{"n_layer": 8, "d_model": 192, "n_head": 12, "n_kv_head": 4, "head_dim": 32, "d_mlp": 768, "vocab_size": 8192, "activation": "swiglu", "norm": "layernorm", "norm_place": "pre", "norm_eps": 1e-06, "positions": "rope", "rope_base": 76200.0, "rope_fraction": 1.0, "qk_norm": false, "attn_scale": 0.177, "bias": "none", "tie_embeddings": false, "parallel_block": false, "init": "orth", "init_std_qkv": 0.0361, "init_std_o": 0.00638, "init_std_up": 0.0361, "init_std_down": 0.00451, "optimizer": "soap_variant", "lr": 0.00784, "beta1": 0.95, "beta2": 0.95, "weight_decay": 0.068, "lr_head": 0.0401, "grad_clip": 1.0, "warmup_steps": 200, "schedule": "wsd", "decay_fraction": 0.589, "decay_shape": "pow", "final_lr_fraction": 0.0, "batch_tokens": 32768, "seq_len": 512, "doc_mask": true, "train_tokens": 162300000, "steps": 4954, "dataset": "wikipedia_en"}
Each number is 128 + 24 x the weight over its row's rms, rounded and kept within 0 to 255. Layers, rows and columns count from 0. Numbers have three digits each. The size before them is the row's rms in percent of the matrix's.

# layer 2 MLP up, 768x192, rms 0.252, rows 532-554, columns 0-95
101:074121160125132147133140149061134136151105134128180112127128115132130074094172140157105132090160138124113124100151084138122118098133107142187111082110194068137135112139149151165099141123097116162137120101105094103131161146130158127128118158130144142165087167133104094143093113123121137105
104:091070127131133172143103133112116143137143142155143103112076107119090152088122123153099109119145150126125199119122085138128104139139158111167120093140124152070135161146151136104139164131094170149157154112128109114117069145103082100130145135120112108161097144137111150154126113111104147073
107:121110117108162091100110120124137129102123162132145117105123177075085107112117113130156092103146078127120165126121111112119154132120138145091121147125094192153103103149130132110126120151107124103120123108147130120124135118159114143116114133151138167132153124115117150130092129130105076142
105:104164141161166153106149088147162128105137095156105084116155147146130098166142170110125144116083120124089126138117128154134133136161113114171186133118103150147132115143119144120120145145074139133122138160104153117113171127123105124130129155112097105137141153164116123102144129122198096100
117:202115142153105145104104147139132111150109138115129149118130143126085110101124141130106163153117112133155139141144092116113156154067169134153112146126131123166140138127089133125071095101161173158114113139129120118123088141127141149139138151087138092118102095175162115156138103119159114119
091:126118128132112114160139116103168156146107123113111167133061126121137131124121095147150119103134118166134136132112124118094126173158130108098143123111103143112109123110156083127131137168139118127144107147106109120167102160102102107106072175158123148157139165130118132135119169139107151160
096:116106114161130103167172084120122100158122110112105150130124123131146168106107121103167112134121100123108151157110115097126109131158126171121098124105167103105115180133125141181138136150136152098144104113112113155087113110126124151119134139118150100162105101081114089138143165108104111095
085:142108166118116106147142138112124134120135142123118139159123129109136110111148103104118083088142116147146125151082116137115123111114128123141113119132134121092147087086098133144109128131181129122148121132089139109124152112122176155111111085101174118122143168107107100108126139178072108112
103:130100127124108141148074162151123092130147169127147112168083136102107143137130134135129097127118130141137150080113119132103157144101118103075137134161124128096144167096110097112116082111096141110112170147160152149125130138162108124113105134043151176119097150166070181125106094103099121142
087:092100138080146124153112109077120177111108124100148111139145112145128126150120137115156124138134098117130154129168149106144150085124133074090108132122122090158112106104123167129124095142112146128108136126109123129101131103170155082128087087148100154167139186137163123079107111160091135101
089:113108146155112148133078112147105147125093109126168174158126161110114122103120157098124099138110128084136091204154145129095078137165098157138134177126080158098134133128135115142125130107152135168151131115102113185165133127096115083118115143134076137131131112136148138121112146116150078121
106:167129153142165120115146134146075147141095146163152140102119170106117085109191091156162106140125092110139100117116117154113138147076138108142126131140143159103085103132158128129077132150103123136116136108167154125144134123142118155073148164066139111139118128116143142136149108120125119166
104:095156134133105116145097127121146119148140122126104141110098149159151132121110100127086120172112150135100141138094141163100092116151078133146099128163150105127140113145142194108124145118141127134148134125144114099155128136109130118159165161129131121153138153137130069181122155155146108116
105:109134160135107109162109111068200124122175120109162132102122169091108155103118162119122105135108127162094106149104115156125143091149132140138109130141152132147088072129131124128124138053134116159147113121163150164131103135141149126151132142099114111141119125142111166106115120153126135123
109:131157166143151145149123188159145128125131046139133128094116120148126129168170137113132167138150129105124122117154113161104082130139120086122125133140138130126105120113129142118121133069129135133168103131102071123175129123120117116117080156167159102157122134135132135158106132113198127144
096:169156097117078143113195130095185127146133135143088154154092134196121114100139120086148099147130099134103115082133136103107131123113107087147132126093138092105154129128088108129132153171142120141129111152111119140167131139134142094129122120129150136108113100096098119129136155151134140115
092:115155150108164119092170114122099146139122125114109126071138142133170119139127132096096126126151131125107129129126104105154116133157165083200146116136113084125118148164129143164157058123103156105110106109127100128119157096136135136150119125133104140089121124125136104175109140161122124110
099:127154147137134117131126198148139081111115137141133173090124128120133109125106120143167158146090164123132120145127111116134115127119101139121139096116112125136148137107133122123218115136143142116139108123138117118115131117111151111144120062140130108138158139196089147149113126088122136147
099:158104121149155120126146103138091092147144125157162089160137106131150135127166124145106133115083125164100129105134117126130156166184138134124105118116124153137096134118154143108123106093095113116138157173125133128135147110116139134151123080112119118114157128125148212153092133106153119153
104:109130104095120152137127103128138120123148162144115090182108199130099131136132109111119120131135128112120102142117083105143099127153135141152117143148129157097137112122106107097083150099105095131118116144176111133112172147146168124079134143149092126146153126129110104118152083143163158085
110:144185141142120102157182166091138078138121120120128161131136169143118163098077086144125116139118134139102143118139109130120142167162152095159160105139094121136139145100093121147146141142105151134108148106135109186160124096136123104143138151161128156135135114143110173152124096155099160131
095:140112146145082118139134125178104091160099132108140123113126119107101123132133102105133148172149067122168099069137133134097144174151190139150133130140100128120128139122122118110126082125119149128117139136137131089110162120134147100141141112105165137138127155107087091128113153185143125087
096:160123129146139125144122125120124116136097155121104145100144111109137093085090126088158136114135132111103134116143113111138148183200165081147143142167135130128139098146137153101139117147128144146118129140159117143129121148131123150135050125131110194132128136102107138134118140156150135120
# layer 2 MLP down (transposed), 768x192, rms 0.224, rows 532-554, columns 0-95
099:129080117143160144098110110137163118142160132126113163136139177161128138135117114085132092142140095140168090116114117143109142157108125128111113097119108089169104156117130148129080145114115119178106141171163123148163108178177122141134123127147096124098137135121107110122106128144132149120
105:136132124133146123088160122135096145166125108163085153174158134123095126097136153102141149130112138124103135154116125105178115165145114164085120065112087159105130108116109140146174168120112062141124123137110124151111127122116139114118133101151196153129142136109087150116150139123120135119
109:108137138148122131121168116103129101169105081146096093155113122171138153110110135115133104170152111141123130122143114141115145162128144121146118139109129114135186095144119114123122168143175104084134140168123162126132118140118157138110114136142062167101117105165144134094135121156157172116
106:111110101136145158102100101147130147088120087076119115096128115139133113127165146112121116110142129136117138149164145118156126120161131098110198129115112129121171122119145156109141117174088135114108148134112151096137138093163145135154065131109110070112102159100128156166122120163131145118
098:104138103136146118168130128111117144097142134125132096158094110118121160100171113119114084115136133130128109089102156147158110108132127106114146113178097090105165113120122098146138135116099138108139124133184122179114104140122087108121132160149173153093151110128139118120144176104086112117
097:152096099171159104074099143148120139153099139146147143100144126153139131099124152145124121112123149112146116085107167089131156159116139161115127094190125114115126103094122149130142130122126114127090158137135165119169133123122134140095103107132127132094142108116132075098130097119181162134
099:118159142133113136122137132119104103134119138154144107159143152094129139139089126133126132119151144081118179150124128130144173159063159140136122125152143142093119123107073122152129114104099132142096081123140146112090162093051146120110150160125106085120152087047117159126135123099115123111
097:161152110116150139119140130155145127149174127161139173134132077121145136161129124088142112127155172136121150163130178100154138141169162128108129117137106149095128158147117152153130142124103139135129115148119133150152103110153152151089180144087088097177098135093123120157145103144092101140
100:102134113091108135135166107115106154127099161105101108136123136133152139109116135156155124128154125127175147136083106176157143108162154135108141135114138111105136107121137130125142129102112138126168173143089163177109098217075147103093150073111135131123114101158155117158105086152145097125
101:126149119111077141132174141120086139094176105134163094119084110146129105134103102121109141110145128113173154074126099143111153101130110141131096134105128117129123123140111117135135138177135118091158113122133151140174165110115153087141135128126147173123092096121130100095080094158100120141
099:132149126103110115145121082104129124131151128138137109158125123120141114102112112107123146097131153135077133168141133098101116134148136092134126134151095115183148100158169181142143173166106096086159161089132137138083101157096103114107154153109140140124090137085127122121188113150115120158
105:140133182132120118118143159136116100149141147137139165109084178131134109124127131109162158127128097160073102145132177114131141110112127115104101159109120153126127093120099124125178156106163159134148140093141134077130113176170128150106103113080145115103142144095117148114132161175161122154
106:128138129128113140171115125144134149112142167142134188127147111115154139127110155089112121137136125140154140128137112108125165154090081088115113160136188137166135100140112118147142122116122135161162140118089131085161155108121131112133151113128106148152111108158132117164107125152114105108
105:107147153143108120130087165101176115162125162077131143167119187154126113152134160139122087115183148114119113111099109101125119121120132111106149116107133147138122105106175150111129106145149141101135122168106120116113121097128145166091179120118128167126103126132138124156164134096126161107
102:141152123108113156125107112125112116142109150102126112132147137117118156143163126129122140129129133119155111131176127102090106113142122144084153094142133118092096156146114112087119139137124093140121123136121080111146182140090104085106100124117109136140147083134109115097076140128128090095
099:138117144084122176118107125119126144106146148143098128184085148176152169151132143123121124102108142151121120143118106141125105164124140132125116080104123132121160151145124100125109124126133095135118122163120164151144085110131174137084105092109148151089117096119099115151146111115129128117
098:104109138140123137138087123085124091152113101077112127129109131138136118124147133148138152114109124130154151131135087103133161115131154138134125174149109092133111125152123105140127152117146092121161148106143134163129144176102122099090136153129164125112150100172143135138119161075126126090
100:123157115121092134136114122103136133119120119123156129101115133138164102093118135146128131155175129129094129109106145149092094091117136115085133127055105150093150134134136136157105091165120132133120148115156176129145104127109137097147141136171125124135141144153151104119132147128140139108
100:129134113117115209128149141135182141160091135131124129098092133114140114169110127114122119130133131151177146147110063081136081112101110125170158123128123116141118102129098089127136125139154095137141107110129110088122138160119141109097120128191119115119149124149088100139148136129123075131
113:136161147153177130148139098139147137172149128122104136190137165167090124146116095102124115093139120122136132153137137130151129106156166112148155094126135117118096114124130131090060150134137119107089141119124113108131132142148133115132094149145120168153118120128162133139156112108146129095
104:150097137163096136121144125158164124119095144119146087180129147158142150129146139115157153134146139134178178116151124154150116120137112178115144124101079142178136132079175100103140126116085138122118175138125084164098134127126104181154117102139108116148118109097111130107111150138120137110
103:114126173156101102133160129093122124104132156121136110128143111114088124133144159132092169088104127128130113160137132123114148143130119166132132130107087117130148133113117138093130099157134086122136071156147136109160095133125121103127120127154108117110128149124139160181178134171148149142
099:110124114117128103149127132111154101086120142161143123088134143066127153119160082126054116133100120106135106088139139154113126151115085133161116072102110119138079093158132150100141083137101155147149129109155102129143127098128110094134121154103142121110080143148139130098131152148089093145
# layer 2 MLP gate, 768x192, rms 0.265, rows 533-554, columns 0-95
096:134146186161149136144103085096117150125111094114112123127149137145095067160155054109178119130093124144133107123181157122126132150126112128123126141155095118146137096114070154132117128150156096114119123129135119123120129122146132149141124093137105136080142109114133107152131125179176155143
106:115101157110142119117094141160131094077170153091147133069130147064098119147121174112124105131120137097149120087105157138121150096167142111077160108160077152151116092154106141148116104125116136102106104139130147124156151122142105091122151118133129100115186118111155115123098190169126135121
102:128114112122157168142125123121072170157161113127106111162140121183158094103147125113150159119099145100160111125131160145116137133130110108133136148161139119111103117119170119165131147154085166158105098127138108172160110119102142103120173055144148142161137138126137139130130117164121107136
119:145109138104088151120107099122119117138158082110133127091133117119127111130123122104175101139162113121117103156124115149094126181093129142141154152131162162138161137119120119146167129113154096091136116169070107115153128118125119155106149094166147106131150143205164145139123112112109131151
089:159122120144112098144134130135155134130132112089123168113124138108129123130125094133112138157143154129176119101089129132090144191134137120089130115108090117134124112139116125113139152169117116118134113140140129148131129130105115120087080139163137145113147138148097106089121119109141151158
093:119114142154142103133090085104139111142121117178081138170119143136122132173171098126129127117108162112139138119118114114170133138116095200155127143169128127078161099137147119141097139135120133146146131148154161122077141122155107144128147102124146122151166081106098131140114130097128098136
085:160084176132097112129134120137157114114123164121136137160144130157154099117148100108114087102156112113143141151115074150089111113128128122120119127117144099109125112097113112167126122124176157094140117122109140087130159139121176149126112082110169116141145157108102124084142112183121094101
103:116116119107123141152146133118116119171138137160150121183109122147151110126129123162155135140130127122115117113163098140160125175101108113135134145152159131092101180054120148132101121111120142150147114109128144128114102119126108121085120133052175120118129151144087160132136093111073116126
085:105120123157112130109124139132137095116105110158116145120099156101123152130117179168086173153114136141133106128094144114113122148120100132115142110139135123140220183125174084142084149125144107133145110176117166139100116100127158103203137158119134150153152143117085123121116156142104124160
094:127077149129109132111122127122087134109054093123151155150097129122109142110094157103143104108109116086114118148156135151091108148126107164124118141105108164126111146126212142146153120153149147147108131133096123160158124095125133113091135149135102163088162119104114119107111119121099141144
099:184099141135143126131111140153104132124114135151146115118113169114126095126202092171167118118119112117126109136151126142129172162122146081108135121132143148098122092123127126106100140136150123140098120109187146105181155098149114150086131113104135103124113147113138136172160146103159143164
101:149125113094129158099138158097113154116153141127149065115108120110076135133124131167134158106141177124142125147128147113153160162140125129091155115123131151118148144156123105113135140153088113119123133108139082100102114116082118153101132152072115097104094174102108144150133154112152154170
109:116129134138145163122135103129053113133175123140132118150142148138131141078120127124126151121109144111129131094118124113138125114141151137206082107123133094113097127154093132093148124131085150139150120121139096152142108148119125144173123124118132128127137137152132159140157096094134096122
106:120092145114106113142124107180125115099137093155148121128101108127154140134139177099138135098120097133170119123137138123124119143161108126125134091159195147123130172127140110127071168128100107111120149133127124090130112114117144132111174142107115103172143180151068111159124145113164109105
086:092133084158122111114149132107110131120149117141103112125125107143130134111140137103139113116083119120110149079125106087118134135118139090175131170135138082122143124125122131078103185131123114154134131112085153156125121127133114123128104105160180133139123086109102102134142145127169180098
085:147077145089127109100128171121139104147066121111103154129140183162113123144103097159155119145128127156137190107132123128115194114108138082104140152124143124115137154096095119088100099149146108139153153199144110134159142119140150097125143097142165122138125151166114132092132156134101152139
106:158102126134135138104130138110121135098122120092153093136130143130103149126133157120090137135163143112118144157122169132129134155161158107121119119131103175103123141146126152125134153131114113149163069214104140160164128125092129126125149184095166134110125138091163137087162115152172132098
108:134120114147123147146113128110122158153093119134100131148176107114118119174110136143133093169107110115097132090153138111119140130100136105114146141119107079104087119131093144107121129140124145161145090116122137108159145092138161127112079139136089119128131119084162134099117148083158145123
106:116130144094148140123150122090153133169167128132131125137080148129101109146084094111153158146147145130115104148081131111153099105118129142167128157141156129129138098140137135118126136089119132111113133128177142085099143125122122124076162128152103111102128146133096128152171114112151131140
113:118122112109109100092077147110101106120133126138131141136114122137136145194129131140115140096098170103133098146103185121082137096137078133150145140146156138163108103152089158112134163127151126111142115138112147078091168143117138079120153102137143117124130146134131082168154153127089099107
102:102125141123155138149176133149125136112040139150144155146111130122126148133156131106165095060124126130120131097105122108130134141125113088098109170156125141115136125141170129128136111135090112108154072147111143129129155146126117119124120156164160158106139143142151115135179123129148144159
091:150137121159138121091169133152114112140141087132179114143136155099115161144185130153129147141128124153131110125144141110119120069066132160125094105128119132161132172162088119140134099136128139102120132107123154130076130123131120122157196080132134105114104134163130093102123105117123138154